Weights of a small GPT-style language model, trained from scratch on English Wikipedia.
Size: 25 layers, width 64, 2 heads of 32, MLP 256 tanh GELU, vocabulary 1024, 1.33M parameters.
Architecture: RMSNorm before each block, learned positions, biases, tied embeddings.
Training: 121M tokens, 14808 steps.
Each number is 128 + 32 x the weight over its row's rms, rounded and kept within 0 to 255. Layers, rows and columns count from 0. The size above them is the row's rms in percent of the matrix's.

# layer 4 attention query, 64x64, rms 0.14, rows 0-31, columns 0-63
size [114 120 145 112 134 101 118 130 137 121 123 154 127 106 108 149 106 134 144 144 109 127 126 112 103 115 101 104 148 125  95 148]
[[178 152 149  94 165 151 186 116  64 132 116  77 151 106 119 201 129  99 138 210 135  80 166 166 142 115 135 131 129 128 114 107 116 128 179 124 127  97  56 115 120 137 122 118 172 167 114 145 166 137 153 119 128 134  99 163  93 130 135 166 158 122 200 170]
 [175 148 137  71 190  88 101 115 162 127 184 154 152 112  95 140 119  97 190 136 151 106 146 103 121 164 187 114 171 150 155  81 113 101 154 151  79 194 124 125 130  96 115 184 122 122 158 103 146 103 136  73  97 164 109 114 126 129 139 146 126  72 148 185]
 [111 135 130 206 111 108 183 125  91 146  80  76 144 160 121 130 104 153  93 138  80 138 154 120 101  69 120  99  60 186  87 157  73 158 162 104 170  83 108 149 165 166 117  81 167 158 156 124 124 160 127 126 171 105 136 127 146  96 140  91 118 143 151 134]
 [165 155  94  88 146 112 147 158 161 136  83 154 146 153 125 135  97 148 187 164  84 134 132 168 128 133 114  74 127  58 154 134 176 177 141 119 105 158  83  84 152 135 119 117 140 132 190 187 119 142  68 147 144 171 132 180 161 114 161 103 172  94  86 139]
 [ 77 137 151 203 152 153 137 144 158 144 107 133 135  91  87 131 116  81 130  96 145 154 145 114  97 122 162 132 134 192 121 163  84 117 178 185 126 137 124 129 180 101  81 113 138 219 182 102 112  91 148  94 141 135  83 150 112 105 119  81 137 163 150 167]
 [ 94 150 104 147 136 122 113 149  92 143 162 185 197 103 129 138 130 127 106 118 145 112 122 124 126 122 225 113 116 143 149  74  85  86 147 136 149 123  95  52 191 117 136 195  75 121 149 130 154 129 123  39 125 144 145 127 141 120 140 126 112 161 149 168]
 [174 112  93 134 131 133 171 198 115  72 126 116 143 144 195 162 147 111 167 162 184  91 135 149 161 170 130 158 167 135 128 157 136 178 131 209 136 127  89 109  75 101 113 136 134  67 187 146 147 139  76 127  91 113 115 117 122 164 156 166 117 132 118 134]
 [ 59 145 171 135 109 132 128 128  82 160 131 116  73 143 117 183 115 159 187 136  73 126 140  85 111 103 135 147 118  91  89 140 128  42 142 131 176 114 135 118 160 111 163 160 105  31 115 137 164 116 101 130 147 134 172 127 161 160 148 152 106 126  83 119]
 [ 72 116 110 197 128  98  98 125  87 158  92 125  82  95 140  94 127  95 114 105  72 160 110  97 136 126 126 160 172 120  75 130 132  87  66  44 164  98 164 121 105 132 143 155  87 116 160 126 163  90 114 173 176  84 158 110 124 161 116 169 139 126 132 131]
 [152 127 108 152  68 125 144 141 124 139  91 100 104 111 180  44 128  97  98  98 106  94 120 110 117 109  99 187  93 118  58 167  92 130  63 151 184 105  93 150 105 159 134 174 131 151 139 146 120  96 108 151 168 111 161 114 148 165 105 111 115 186 124  80]
 [ 80 118 164 138  94 173 123 153  77 159 185 150 173 116 167 142 124 115 111 126 121 131 123 160  82 140 152 147 145  56  74  91  92  75 170 114 205 132 111 125 171 141 167 122 119 118 110  97 127 102 103  65 142 142 178  98 121  82 112  84 129 165 132 133]
 [168 118  99  95 139  94 191 129  87 183 177 145 106 137 121 158 165  92 146 141 164  98 135 132 127 128 124 124 176 143 165 112 156 115 133 146  84 147 150 164 157  92 146 169  73 119  94 126 168 100 102 169  92 100 103 175  97 196 161 180 111  59 145 127]
 [122 126 117 154 121 104  90 108 127 108 145 101 140 188 204 105 147 117 111 152 150 136 110 108 123 187 141 109 106 180  89 116  47 162  81 148 148  68 111 100 131 159 154 120  75 124 167  95 101 149  90  88  98  85 152  95 144  97 120 189 103 107 127  85]
 [170 187 145  74 110 119 120 113 127 175 135 141 126 103 100 115  83 112 145 160  95  92 152 142 120  71 182  92  54 132 126 129 121 138 109 110 131 129  36 129 169 156 127 171 107 185 118 161 174  97 128 160 159 173 166 144 139 168 157  99 160 159 127 130]
 [ 85 152 181  83 152 175  66  91 133  74 135 155 156  99  76 111 160 106 138 112  89 148  90 142 101 201 148 110 169  89 179  92 122  74 158 206 114 145 127  75 136 165 108 111 123 143 130 126  98 143 121 154 133 141 153 153 115 130 113 153 103  92 116 152]
 [147 122 197 121 127 161 138 174 136  78 173 147 188 149 218 107 156 117 167 145 169 170 130 188  64 190 129 142 155 102 104 119 101 131 132 165 144 124 122 162  99 142 146  80 126 127 109 102 103 142 130 168 100 108 160 111 128 110 130 179 139 145  74 134]
 [161 147 193  90 112 160 130 150 106 112 108 106 169 170 157 110 139 103  65 182 121 158 116 164 173 136  81 109 132  74 122 103 113 138 120 142 132 143 105  99 111 187 126  85 203  87 127 138  79 136 141 209 103 182 161 107 131 118 138 114 140 112 145  86]
 [158 145 157  70 157 123 173 142  98 107 122  58 142 131 121 189 130 156 101 193 100 101 144 159 182 115 102 107  90 170 158 104 121 145 128 137  79 132 139 125 120 171 108  78 142 124  90 122 140  71 131 182 112 147 163 130 105 195 171 144 168  78 148 139]
 [185 183 133 102 135 129 134  91 149 106 146  83 120 158  82 147  86 187 180 162 142 152 117 117  69 120 108  60 137 144 138 155 112 143 124 107  96 139  81 108 153 127 124 139 130 117 152 141  59 102 123  79 127 165 120 133 156  51  82  95 181 108 162 108]
 [142 180 133  58 125 143  75 107 153 171  97 160 136 110 105 117 125 116 155 170 172 102 166 120 110 114 157 136 145 106 146  80 118 133 210 125 102 145  87 128 144 129 140 140 111 219 102 104  94 128 160  85  76 138  71 130 121 108  86 123  84  97  85 109]
 [103  83 126 122 111 114 133 154 142 139 151 104 109  94 102 153  72 126  92 140 161  94 124 156 176 126 105 174 194 139 125 104 141  86 104 122  93 121 100 149 158 122 127 204 146  32 127 122 167 103  81 162 164 186 121 144 147 156  69 154 124 161 151 158]
 [ 86 117 166 170 101 170 148 170  42 131 110 154 136 157 170 148 113 119  75 105 156 148 140 120 117 112 153 118 150 123 113 177  92 109  69 167 155  72 135 153 206 121 127 162 101 103 139 108 154  97 128 156 124 105 168 147 149 131 156  94  92 196 157 105]
 [ 83 130 101 165 126 122 138 115 119 125  88 142 145 141 112 130 138 147 140 103  85  95 121 118 198  66 137 130 103  94 170 127 111  86 166  82 132 176 119  66 166 109 102 167 128 160  95 143 195 173 108 111 147 159 115 167 125 138 143  56 202 140 115 173]
 [ 77  95 124 149  92 179 105 100 129 151 126 126  82  84 104 144 100  85  66 117 156  96 113 127 171 138 145 195 197 158  99 153 126 111 101 156 142  84  69  96 116  84 124 174 124 104 150 151 166 148 113  98 144 137  84 111 112 138  53 123 117 164 156 115]
 [100 109 107 144 154 154 121  94 137 179  93  96  77 190 131 106 150  74 131 151  68 157 157 136 105  98 106 156 163 164 109 119 116 160 199 141 198 134 188 149 144  75 128 117 173 120 138 161 139 134 132 173 159 107  88 106 107 164 139 163  89  85 143 118]
 [142 107 125 151 116 166 144 109 102 143 170 142 144  64 192 104  81  90  85 108 164 107 136 131 142 123 153 132 111 139  73 124 125 129  41  86 175 110 138 194 151 139 111 192 157 119 128 101 145 107 138 124 181 120 122 130 138 109 123 105 119 215 168 165]
 [152  99  74 150 101 151 144 178 102 116 100 146  87 136 150 107 138 146  99  84 144 141 134 117 185  92 114 154 163  97 115 165 160  98  84 109 176  99 196 145  96 106 148 190 176  36 114 172 139 151 120 180 135 102 118 145 143 161 136 139 102 158 128 103]
 [ 83 153  88 135  80 134 167 132 145 158 163  98 123 176  89 163 104 180 126 135 157 119 126 146 106  40 125 155 110 164 123 106 128  72 198 113 171 158 134  92 152  71 155 110 111  64 125 158 158 127  92  95 133 161 146 131 152 160 116  67 135 130 111 129]
 [110 146 119 104 163 134  83 142 172  78 152 152 120 129 120  53 188  66 102  62  71 163  80 119 166 157 127 133 214  97 101 120 131 107  93 151 146 178 180 133 117  93 137 152 142 129 134 125 116 107 155  97 141  96 137 109 135 145 158  94  89 116 114 150]
 [100 126  91 147 135  77 189  90  97 152 158 125 115 102  94 150 116 124 145 143  68  77 113 105 117 104 122 157 140 129 139  84 168  70 145  44 114 160  97 134 115 121 152 160 124  89 123 125 216 128  83 161 157 126 134 139 120 162 129 167 146  70 140 178]
 [161 136 126  89 139 179 140 123 169  71 204 111 156  74 130 116 148 109 189 149 156 120 101 207 103 173 170 113 132 169 148 116 141 170 107 208 108 119 137 128 120 109 119 115  96 144 113 167  94 119 105  87 159 104 141 126 100 150 158 179 140 136 120 173]
 [115 168  95 127 108 203 145 120 140 159 100 148 106 116 129 122 126 132 118 151 114 161 118 125 153  58 122 135 189 172 115 124 171 137 109  41 129 139 125 159 118 109 150 126  81 135 144 118 144  99  91 168 133  59 139 131 148 194 147 121 103  54  58 116]]
# layer 4 attention key, 64x64, rms 0.146, rows 0-31, columns 0-63
size [122 106 119 129 127  94 124 131 122 113 128 135 133  93 113 119 108 132 146 144 106 117 117 102 118 132  94 102 122 111 106 137]
[[116 163 137 111 109  88 127  77  99 151 146 136  15 100 116 130 103  86  99 126 126 130 172 108 106  99 140 121 130 106 113  85 119 119 139 178 180 104 167 177 156  91 187 157 118 104 127 106 117  80 125 155 142 132 148 120 102 108 175 101  47 140 171 132]
 [138  79 150 161 176 165 112 114 136 167 124 183 127 107 153 140 122  82  92 131 127 150 138 102 135  85 174 134 156 104 104  60 136  65 164 124  92 140  96 133 157  67 205 100 178 136 164 168 129 120 121 135 145 106 128 141 143 130  97 112  99 105 178 201]
 [133 169  94 153 120 128  84 141 130 171  79 108 122 196 153 158 150 136 120  91 126 196 138 117 128 131 117 141  87 109 173 186 119 145 166 127 189  99  93 107 144 100 170 119  95 125 161  62 109 105 148 136  38 138 145 122 187 127 117 122  92 119 146  86]
 [119 120  91 120 128 134  65 150 109 105 141 149 129  79 128 155 127 145 105 143  91 109 134 111 115 102  75 181  52 117 109 169 137 152 131 137 118  76 198 188 101 137  84 146 106 166 121 122 133 116 125 144 217 148 125 140  79  97  92 130 142 202 135 158]
 [121 145 165 174 109 146 139 118 110 159 134 133 161 175 192 138 160 136 117 139 129 179 133  92 179  89 109 167 173  83 199 122 122  78  86 153 140 105 114 142 120  98 192  69 136 121 100  99 122  99  95 197  97  94 134 146 174 124 137 142 135 134 178 163]
 [197 112 146 130 209  97 122 157 153  92 175 137 140  90 101 149  96  73 126 153 144 127 150 111 175 111 157 124 128  75 119  95 132 142  77 131 132  85 108 146 114  98 114  78 102 114 163 135 147 107 148 165 111  70 159 111 162 176 164 123  93 108 209 129]
 [153 173 133 122 144 132 163  75 106 129 157 128 125 118 168 136 119 110 139 171 149  84 122 113 118  93 112 139  78 173  36 146 132  99 140 129  74 109 176 146  56 116 104  87 105  73 123 159 166 156 116 114 143 134 112 180  46 150 110 155  92 152 152 134]
 [148  48 150 153 128 143 126 137 117  79 129 132  98 188  90  67 131 176 109  93 168 157 114 113 129 148 190 134 105 130  86 164 127 112  98 131 110 156 171 129 110 104 130 150 140 153 117 138  83 204  83  74  80  89  92 156 178  92 122 111 110 115 114 104]
 [108  64  78  44 112 144 134 140 121 107 158 123 117 167 121  99 119 170 150 168  92 148 166 109  98 173 176 118 179 207 155 117 141 133  80 112 118 124 147 101 127 122 128 145 123 135 103  82  63 117 144  99  74 117  99 161 103 119 148 161 175 160  99 101]
 [109  81 111  83 113 114 132 103 173 136 175 110 144 229 183 143 106 141 120 189 127 119 135 139 125  91 140  98 128 211 126 164 128 124  95 115 138 101 133 120 134 134 140 165 167  98 104 102 113 126 117 149  69  92 171 140 124 161 122 120 108 163  66  61]
 [151 110 173  95 164 118 141 140  94 114 155  92 132 125 102  87 107 121 114 114 181 130 131 144 154 132 137 161 150 107 116  72 132 142  38 110  81 132 158 171  99 100 163 137 149 166 170  93 138 124 123 133  95 133 191 134 183 138 187 176 112 178 194  89]
 [118 189 160 114 172  98 115  55 125 147 159 165 140 116 137 165 123 113 155 128 182  98 151 173 128 213 133 141 123  85  87 106 108  86 105 131  99 146 158 137 170 112 162 176 166 109 112 183 131 143 100 101 139  91  50 120 140 152 141 128 121  80  98 120]
 [176 132 101  87 153  93 157 157 183 154 143 124 126 114  95 149 124  45 176 127 134 113 113 124 156 176 138 121 101 137 135 182 189 132 153 104 101 143 114  68 110  89 123  91  97 136 164 132 126 118 136 179  50 110  83 137 113 157 134 141 145  77 143  64]
 [120  76 105 161 154 169  97 103 122 118 137 139 117 145 123 193 122 111  74 129 134 151 146 104 174 116 105 124 106 107 149 147  73 183 100 146 216  73 138 171 184 122 142 159 190 129 105 100  71  78 107 160 155  87 166 154 114 124 123  95 109 126 139 122]
 [144  84 133 120 117 135 155 170 156 100 130 165  79 145  33 100 109 119 113 128 156 111 125 173 104  95 156 108 150  79 135 106 198  69 136 197 155 111 176 108 178 135  86 136 129 145 126 136 129  82 128 151 194 124 101 146 119 100 135  91 161 141 142 164]
 [187 167 152  88 133 163 208 125  71 147  90 190 115 106 119  87 111  60 102  69 117  94 122 181 110 130 122 150 138 132 118  95 153 130  98 114  67 154 158 152  72 140 115 124 144  93 122 134 129 135 102 105 125 172 139 109  82 124 158 122 179 110 148  92]
 [124 106 139 107  88 130 137 120 111  98 175 137 111 118 109 133 120  88 111 131 164 113  93 180  81  79 135  71  99 131 143 114 179 157  99 177 124 144 185 138 126 114  86 120 111 116 155  90 113  27 187 144 179 139 145 112  94 176 116 107 128 169  73 102]
 [108 125 148  69 115 129  93  95 113 146 119 105 104 133  85  85 119 111 101 195 132 109 114 176  97  94 146 106 126  91 135 148 151 155 160 173 137 150 137 120 159  80 112 106 128  63 103 149  64  28 123  96 178  98 111 141 161 133 140  90  69 107 122 119]
 [128 127 144 152 116 139 110 170 144 143 100 163 148 113 178 141 129 110  71 108  47 131 103 109 148 106  84 172  51 141 136 155 180 193 149 159 135 133 132 156 171 110 120  97 140 191 185 150 158 105 116 191 162 120  93 115 141 108 165 155 151 117 116 163]
 [141  95 114 139 122 113 145 137 135 141  99 149 130 139 104 148 147 107 148 142 192 114 141 119 180  89  93 133 106 107 137  94 127 141 191 165 123 171 160 115 187 110 234 150 172 170 130 141 120 104  97 223 102 164 179 126 159 114 132 137 115 175 113 119]
 [150 164 133 162  81 178 128 102  43 141 206 154 132 121 142 131  83 178 142 162 156 126 113 156 146 140 169 106 135 149  70  78 113 128 111  99  77 101 126 163 141 122 104  95 108 112 128 165 139 127 174 112 169  70 102 126 150 128  67 120 105 155  80 147]
 [103 181 167 165 177  92 142  58 149  90 132 110 187 137 151 127 142 144 125 117 164 147 113 128 169 168 131  80 110 142 165 148 159 130  72 125  98  93 141  92  70 119 112  69 108 161 137  91 109 121 132  79  98  79  94 102 105 183 140 150 144 107 119  74]
 [167 116 121 185 119 149  34 141 162 125 142  55 104  69  58 106 118 116 127 103 163 123 155 123 120  98 135  80 154 134 131 105 109 138 111 133 167 123 147 185 120 161 118 154  52 109 140 134 155 129 159  98 170  90 181 115 115 150 116 156 128 157 156 167]
 [ 75 184 121 190  88 115 182  81 116 133 213 119 126 134 157 127 113 157 149 132 179 145 117  86 166 152 110  78 149 192  62 100 115 108 114 126 125  96 126 143 142 139 143  81  95 134 125 117 175 164 116 189 107  91  92 138 114 105  98 164 122 130 141 116]
 [141 145 103 148  58 104  95 116  91 177 137 149 112 170 129 185 165 200 148  79 197 188 145 104  94 134 144 118 129 150 136 143  89  64 134 115 140 118 162 139 176 136 151 161 154 119  81 126  55 162  99 110  99 121 115 113 132 100 140 106 156 113 161 112]
 [155 151 161 143 154  92 132 105  79 122 162 118 158 108 188 129  98 139 159  98  96 165 135  95 114 139 138 116 171 158 133  80  95 107  93  43 142  99  72 159 107 138 152 106 140 124 127  91  86 182 122  95  92 116 181 117 149 155  83 125  66 132 194 140]
 [122 126 137 114 135 156 154 138 114  58 165 118 142 142 158 134 133 201 142 153  92 129 138 109  95 116 142  57 145 176 100 121  78 147 140 114 148 125 134 121  98 174  95 164 128  76 101 103 124 218 169  39 134 126 126 141  80 159 124 132  83 133  97 107]
 [149 121 152 127 114 129  81 153 101 106 166 132 145 174 106 131 143 153  75 125 140 160  94 146 174 124 120 161 125  87  63 145  38 158 126 153  89 135 121 151 172 122 123  96 123  70 178 131 143 166 172 108 113  74 177 174 185 112 151 164  86 112 144 130]
 [ 60  96 165 124 132 157 153 130 134 145 117 151 189  99 132 107 138 146 133 174  92 123 104 172 123  97 187 139 124 141 138  94 136  48  62 101 122  90 114  99 126 146 165 162 145 118 109 101 159 197 126 126 154 109 173 117 107 182 159 148 186 131 159 174]
 [167 103  97 120 134 105  70 103 146 141 111 157  80 128 125  98  70 116 157 136 145 130 154 184 106 157 189 149 166 126  51  82  88  85 116 118 127 102 125 157 200 129 148 176 124 126 158 151 129 123 162  55 120 116 134  81 143 103 137 142 111 134 105 192]
 [129 183 148 106 103 119 152 148  62 158 146 161 137  96  88 166 100 129  98 111  54 105 132 125 113 138 126 167 109  98 104 128 101 120 116 146 155  91 125 142 128 132  83 131 129  62  95 164 143 143  95 165 186 124 115 175 152  76 140  86 128  65 212 144]
 [ 78 162 113 120 131 137 152 109  92 126  70 153 230 157 184  90 153 140 176 126 139 150 105 143 138 149  96 149  36 122 104 123  98 168 115 135 130 154 127 100 152 119 191 127 158 119 113 110 103 205 148 127  88 159 134 106 134 121 113 176 149 121 107 138]]
# layer 4 attention value, 64x64, rms 0.245, rows 0-20, columns 0-63
size [112 113  99 115  65  74  90  81  85  73 106  73 107  81 111 125  60  73  93  97 101]
[[ 97 103 176  87 163 141 118  76  96  97 158 137 122 131 147 130 157 149 153 151 169  72 115 187  68  93 167 143 174 121 159 119 101 171 129  95  99  93 180 128 160 109 140 156  85  99 151 119 134 125 145 135  79 127  85 117  82  45 142 155 129  81 134 152]
 [152 116  90  57 147 122 147  50  94 110 110 149 127 113 110 123 110 108 113 138 145  95 155 173 100 111 150 145 174 142 144 132  83 138 204  99 122 141  75 126  87 154 128 149 119  73 142  97 125  88 118 123 107  95  55 120 122  83  77 103 114  89 182 170]
 [116  60 143 123  97 140 125 139 135 154  60 108  81 115  77 134 116 173 122 126 128 107  82 130 103 148 158 112 129 103 164  69  96 148 102 120 157  86 184 136  93 248 168 100 135 137 118 161  72  93 125 111 118 151 124 112 168 153 103 119 121 133 120 129]
 [182 113 254 104  91 133 126 161 145 118 126 178 140 132 138 109 141 152 129 127 228 104 157 137 113 122 113 127 181 117 145 125 118 185 137  88 132 133 166 110 140 129 133 151  91 135 203 152 120 165 147 149 135 131 100 142 123  74 127 146 144 112  94 110]
 [150  81 116  98 152 107 140  81  93 112 136  69 127 160 162 162 151 153 120 122 100  90 136 228 114 100 181 146 141 157 114  97 109 114 160 129  99 106  93 130 118 180 156 136  73  98 174  94  67 109 118 146 127 111  63 138  73 108 114 151 137 149  95 148]
 [101 143 131 169 155 142 106 106 119 116 120 119 148 142  56 114 136  51 146 117 141 141  92  30 143 179 104  87 100 137 125 125 149 118 169 101 112  97 111 135 114  41 130 115 160 192  76 146 157 156 155  96 101 125 179 111 168 160 122 124 128 104 142 133]
 [124 132  56 101 165 149 149  82 106 108 181 170 119 131 169 146 118 146 119 143 152 156 139 202 163 105 156 165 133 211 107 148 120 119 104 159 121 162 104 128 110 143 145 157 131  77  97  79 111  96 122 136 138 107  66 119 116  91 146 218 124 162 141 140]
 [169 141 167 162 175 123 117 157 144 116  76 106 124 160  84 169 110 131  89 179 130 158 180  73 120 164 138 144 141 144 115 173 153 151  99 137 130 153 101 108 133  98  60 116 166 136 191 132 105  98 116  82 124  88 200 136  92 144  65 157 134 169 104 111]
 [141 142 164 102  96 139 167  89 162 121 150 141 154 185 118 100 141  94 139 159 194  86  82 135  99 106 128  56 106  86 174  80 120 162 143  92 138  69 154 145 132 128 133 179  73 182 101 127 138 173 162 156 100 153 106 132 115  94 103 107 122  85  96 154]
 [ 80 166  50 157 235 134 125  90 107 109 176 135 152 153 122 117 121  91 118 161  91 165 114 123 149 154 142 153 107 187 103 135 138  77  93 150 114 155 100 117 141  61  96 131 170 132 109 123 125 124 104  88 137  95 161 102 116 135 110 197 147 139 126 135]
 [ 90 131  48 182  97 141 128 116 144 131 167 147 134 155  63 144 122  70 132 135 135 127  87  86 144 165 161  94 130 180 152  81 100  94 101 124 117 108  65 158  99 121 127 145 128 179  78 104  76 140 145 142  86 104 127 131 179 156  84 140 161 177 143 140]
 [ 90 101 149 189  58 134 108 118 113 187 192  96 154 141 134 120 165 165 150 147 139  82  83 182 140  94 144 114 135 115 149 105 110 160  90 139 128 127 158 151 158 135 134 173 109 148 104 103 179 179 149 163  95 171 149 112  65 132 161 113 126 149 166 187]
 [116 100 121 110  71 136 166  80 111 128 139 162 112 142 146  57 181 162 125 132  75 126  99 119 122 176 157 146  95 117 119 109  79 121 160 140  95 130 149 131 104 132 188 112 163  85  77  70 161 189 118 111 125 110  87 142  89 191 169  94 144 136 161 161]
 [107 166 167 167 106 118  76 202 168 140 138 173 149  82 116 136 106  95 144 133 156 147 149  73 131 138  82 143 172 116 140 141 137 121  89 105 141 128 180 144 146 149 106 116 148 171 193 201 120 115 135 139 140 153 139 115 220 120 126 149 155  69 116 101]
 [156 141 176  84 129 130 108 139 108 148 101  89 167 170 200 119 129 155 148 150 159  89 175 196  84  83 124 143 111 110  62 128 146 159 145  99 125  83 170 136 174 125 138 173 117 111 193 130  98 115 128 142 151 144  73 134 102  82 122 115 133  61 130 137]
 [ 73 120 184 154 192 110  89  67  97 126 167 113 146 153  98  66 148  71 164 134 122  89  97 115  92 150 130  98 145 105 163  88 130 117 150 102 114  95 164 141 140  99 122 138 140 172 139 172 161 166 131 105 102 159 169 124 104 109 119 152 133  55 101 186]
 [147 122 211 112 164 123 123 143 115 118 121 109 168 164 172 118 159 117 143 110 187  76 127 155 103 120 105 107 128 132 105 114 133 125 175  88  96  88 150 135 168  75 122 157  64 186 206 164  88 176 144 155 153 125 111 129 126 103 107 143 167 110  74  95]
 [129 116 112 148 145 171  72  99  95 133 110 116  84 104 135 123 141 161 136  96 124 175 126 139 155 134 137 197 111 158  78 193 148 124 141 143 122 150 115 113 150  99 159 101 178  85  87  87 190 107 109  71 113 113 159 121 104 126 198 161 103 207 153 148]
 [156 123  89 118 136 115 154  91 121 148 111  87 118 113 175 138 151 155 102  74 109 120  72 233 173  72 106 117  84 129 106 163 149  98 165 166 143 151 139 118 151 168 150 120  75 125 107 116 135 143 140 158 161 148 115 138  71 150 172 120 102 198  93 111]
 [143 104 138 148  92 146 122 184 100 161  80 113 108  38 117 158 106 133 112  72 183 134 128  86 167 136  76 131 155 137 106 175 124 124 138 113 167 199 106 125 134 107 122 119 135 124 123 151 121 138 116 132 151 115 153 139 174 182 146  87 111 211 171  74]
 [159  77 193 163 105 115  87 151  71 150 160  95 144 114 156 154 143 167 136  77 167  83 164 184 156 103 130 159 191 153 101 142 117 142 142 108 121 172  83 126 157  95 126 169  91 118 175 118 108 150  93 145 136 114 132 141  69  95 150 135 135 199 143 124]]
# layer 4 attention output (transposed), 64x64, rms 0.802, rows 0-19, columns 0-63
size [116 123 103 122  56  77  92  85  90  76 131  98 130  93 126 133  55  67 105 111]
[[113 187 115 189  86 102 151 135 115 150 128  81  93 126  60 205 128 111 147 101 113 147 130  98 115 123 104 107  83 117  95 133 135 117 117  97 117 184 124 112 145 148 137 103 128 121 176 128 189 130  95 170 184 151  81 153 156 184 151  85 155 175 105  89]
 [ 31 169 140 161 129 127 107 129 148 118 150 149 109 121 122 164 159 126 174 148 112 118 117 106 100 212  90 178 134  99 112 114  90 133 103 147 153 196 171 143 183  94 128 129 117 133 186 152 156 151 122  64 170 172 136 114 122 146 171  91  99 139 119 135]
 [ 97 156 125 159 131 106 165  96 204 119 151 118 119  97 112  94  98 165 128 134 138 178 185 134 114 145 136 139 116 205  93 126  99 115 144 127 127  92  97 129 161  64  53  78 114 202 178  92 102 133 149 100 142 114 136 141  99 113 139  85 180 140 133 135]
 [100 123  26 118 143 124 175  95 141 161 161 127  85 127 140 150 127 134  98 123  35 108 124 108 179 105 129 130 127 131 120 152 147 110  98  72 116 123  95  96 119 132 136 127 147 148 124 114 161 124  73 134 137 102 105  81 131 185 126  88 225  89 113 124]
 [ 89 184 168 192 108 142 125 148 176 149  77 137 130 112 128 149 118 146 134  99 168 144 122 121  99 177 128 131 119 116 183 127  92  78 124 124 153 173 132 104 183 122 113 136 154 172  93 156 182 153 107  93 102 221 125 189 148 133 122  77 135 136  95 155]
 [180  95 111 102 121 116 131 174 106 111 112 119 174 152 119 152 147 160 158 199 117  97 139 165 167  73 166 135 162 148 106 128 105 172 160 130 140 142 175 146 131 159 170 153 143  72 147 129  65  95 191 114 146 139 132 112  91 129 174 181  98 164 168  79]
 [150 129 174 113  83 119 122 117 112 129 142 123 107 161 156 148 120 143 133  89 126 160 133 107  58 190 113  52 144  39 168 102 144 111 110 139 127 153  97 118 150 146 165 103  96 100 139 159 148 164  90 151 130 187 151 171 165 107  85  65  93 144  95 153]
 [122 119 133 132 101  98 151 118 163 144 117 133  67 135 188  86 172 113 123  96 145 104  86  84 167 123 119 151 122 108 127 124  53  79  94 145 107 117 141 128 133 125 154 176 149 147  95  96  90 166 166 152  95 150  89  75 120  58 200 134 122  76 172 129]
 [146 131  65 119 147 125 111 146 137 149 114  97 145 106  87 215  92 180 103 160  41 155 138 135 197  77  97 126 145 146 122 152 139 131 174  67 140 171 145  83 165 147 114 131 184 112 151 144 138 117 110  73 156 152 115 110 126 126 152 103 129 171 139 126]
 [196 120 205 126  50 112 123 151  89 122  97 121 142 152 161 144 180 137 165  96 166 109 114 119 100 134 133  90 141  78 149 124  67 111 140 162 122 156 132 130 129 178 187 147 116  87 113 128  91 135 169 166 122 184 119 148 129  68 130 152  71 133 151 136]
 [197 132 148 103  96  95 122 142 135 110  65 154 165 150 163 135 110 183 109 173 109 146 153 163 123  89 129  67 160 126 143 139  99 183 154 138 168 189 160 116 163 134 121 110 170  94 157 153  82 129 152  75 124 177 148 143 101  77 166 116  68 125 142 117]
 [165 164 156 134 130  62  90 135 125 111  60 132 132 108  87 143  71  75  87 116 110 176 109 129 142  54 118  63 110 137 131 160 160 120 124  96  97 156 151 111 107 153  71 111 130 117 160 168 157 104  92 141 163 102  96 153 194 149 128 149 120 161  88 131]
 [117 127 118  92 153  88  92 165 154 118 118 116 183 110 144 161  63 124 154 153 155  92 137 198 112 130 119 115  96 100 139 136 129 147  72  75 143  70 135 106 182 171  83 100 100 121 135 156 138  65 139  80 166 145 147 116 169 119 143 154 161 179  89  80]
 [154  76  98  98 130 159 188  75  95 143 154 108 107 156 116  79 161 139 118 124 109 128 145 127 143  93 124 124 133 155  90  97 169 179 165 161 103 133  83 137  58  72 163 103 120 135 133  91  99 161 124 176 117  51 117 113  87 164 101 139 159  76 144 160]
 [ 78 130 127 167 173 185 108 149 132 184 134 105  89 110  68 176  76 154 101 103 108 134  98  89 148 110 106 168 103 140 136  98 155 104 111 115 128 146  86  91 111  83 124 150 140 167  60 129 205 146  98 110 110 142  93 124 153 164  83  97 136 170 103 153]
 [152 143 136 159  80 100 154 147 100 117  71 103 155 114  73 185 183 130 161 114 119 130 127 131 152  50 127 120 131 163 105 151  89 107 198 125  81 170 154 127 128 163 140 122 119 107 178 126 100  95 154 162 194 116  82 150 141 173 153 178 156 153 154 120]
 [129 135  84 168 129 193 131 149 128 175 105 142 156 103 111 176 134 171 111 121  83  84 124 117 177  88 178 147 118 173 157 168 105 101 148  97 129 166  99  79 112 155 155 155 195 129  65 116 173 103 100  99  87 156 113 135 102 160  93 135 191 121 126 123]
 [ 93 132 167 114 108  73 120 139 129 103 130 145 101 149 106 108 109  72 137 116 176 128 117 122  82 175 167  90 126  96 136  99 157  92  66 135  91  74 160 187 124 148 149 142  81  95 147 143 105 109 147 218 141 117 150 156 179 148 112 141 107 164 114  62]
 [ 90 162 157 144 136 152  67 121 151 112 118 179 186  78 106 126  99  90 133 116 137 149 131 129 111 191 178 135 134 161 180 153 162  45 152 117  96 112 134 136 105 141 104 144 137 125 129 145 156 103  88 141  80 123 182 180 148 126  43 154 149 127  98 156]
 [109 136 107 119 152 122 115 103 124  90 166 198 139 132 182  55 138  79 118 163  94  90 146 122 113 144 211 146 142 177 110 166 136 137  93 160 140 102 136 154  77 116 113 115 112 116 159 118 137  97 106 125 106  51 183 110 105 164 109 157 148  66 101 121]]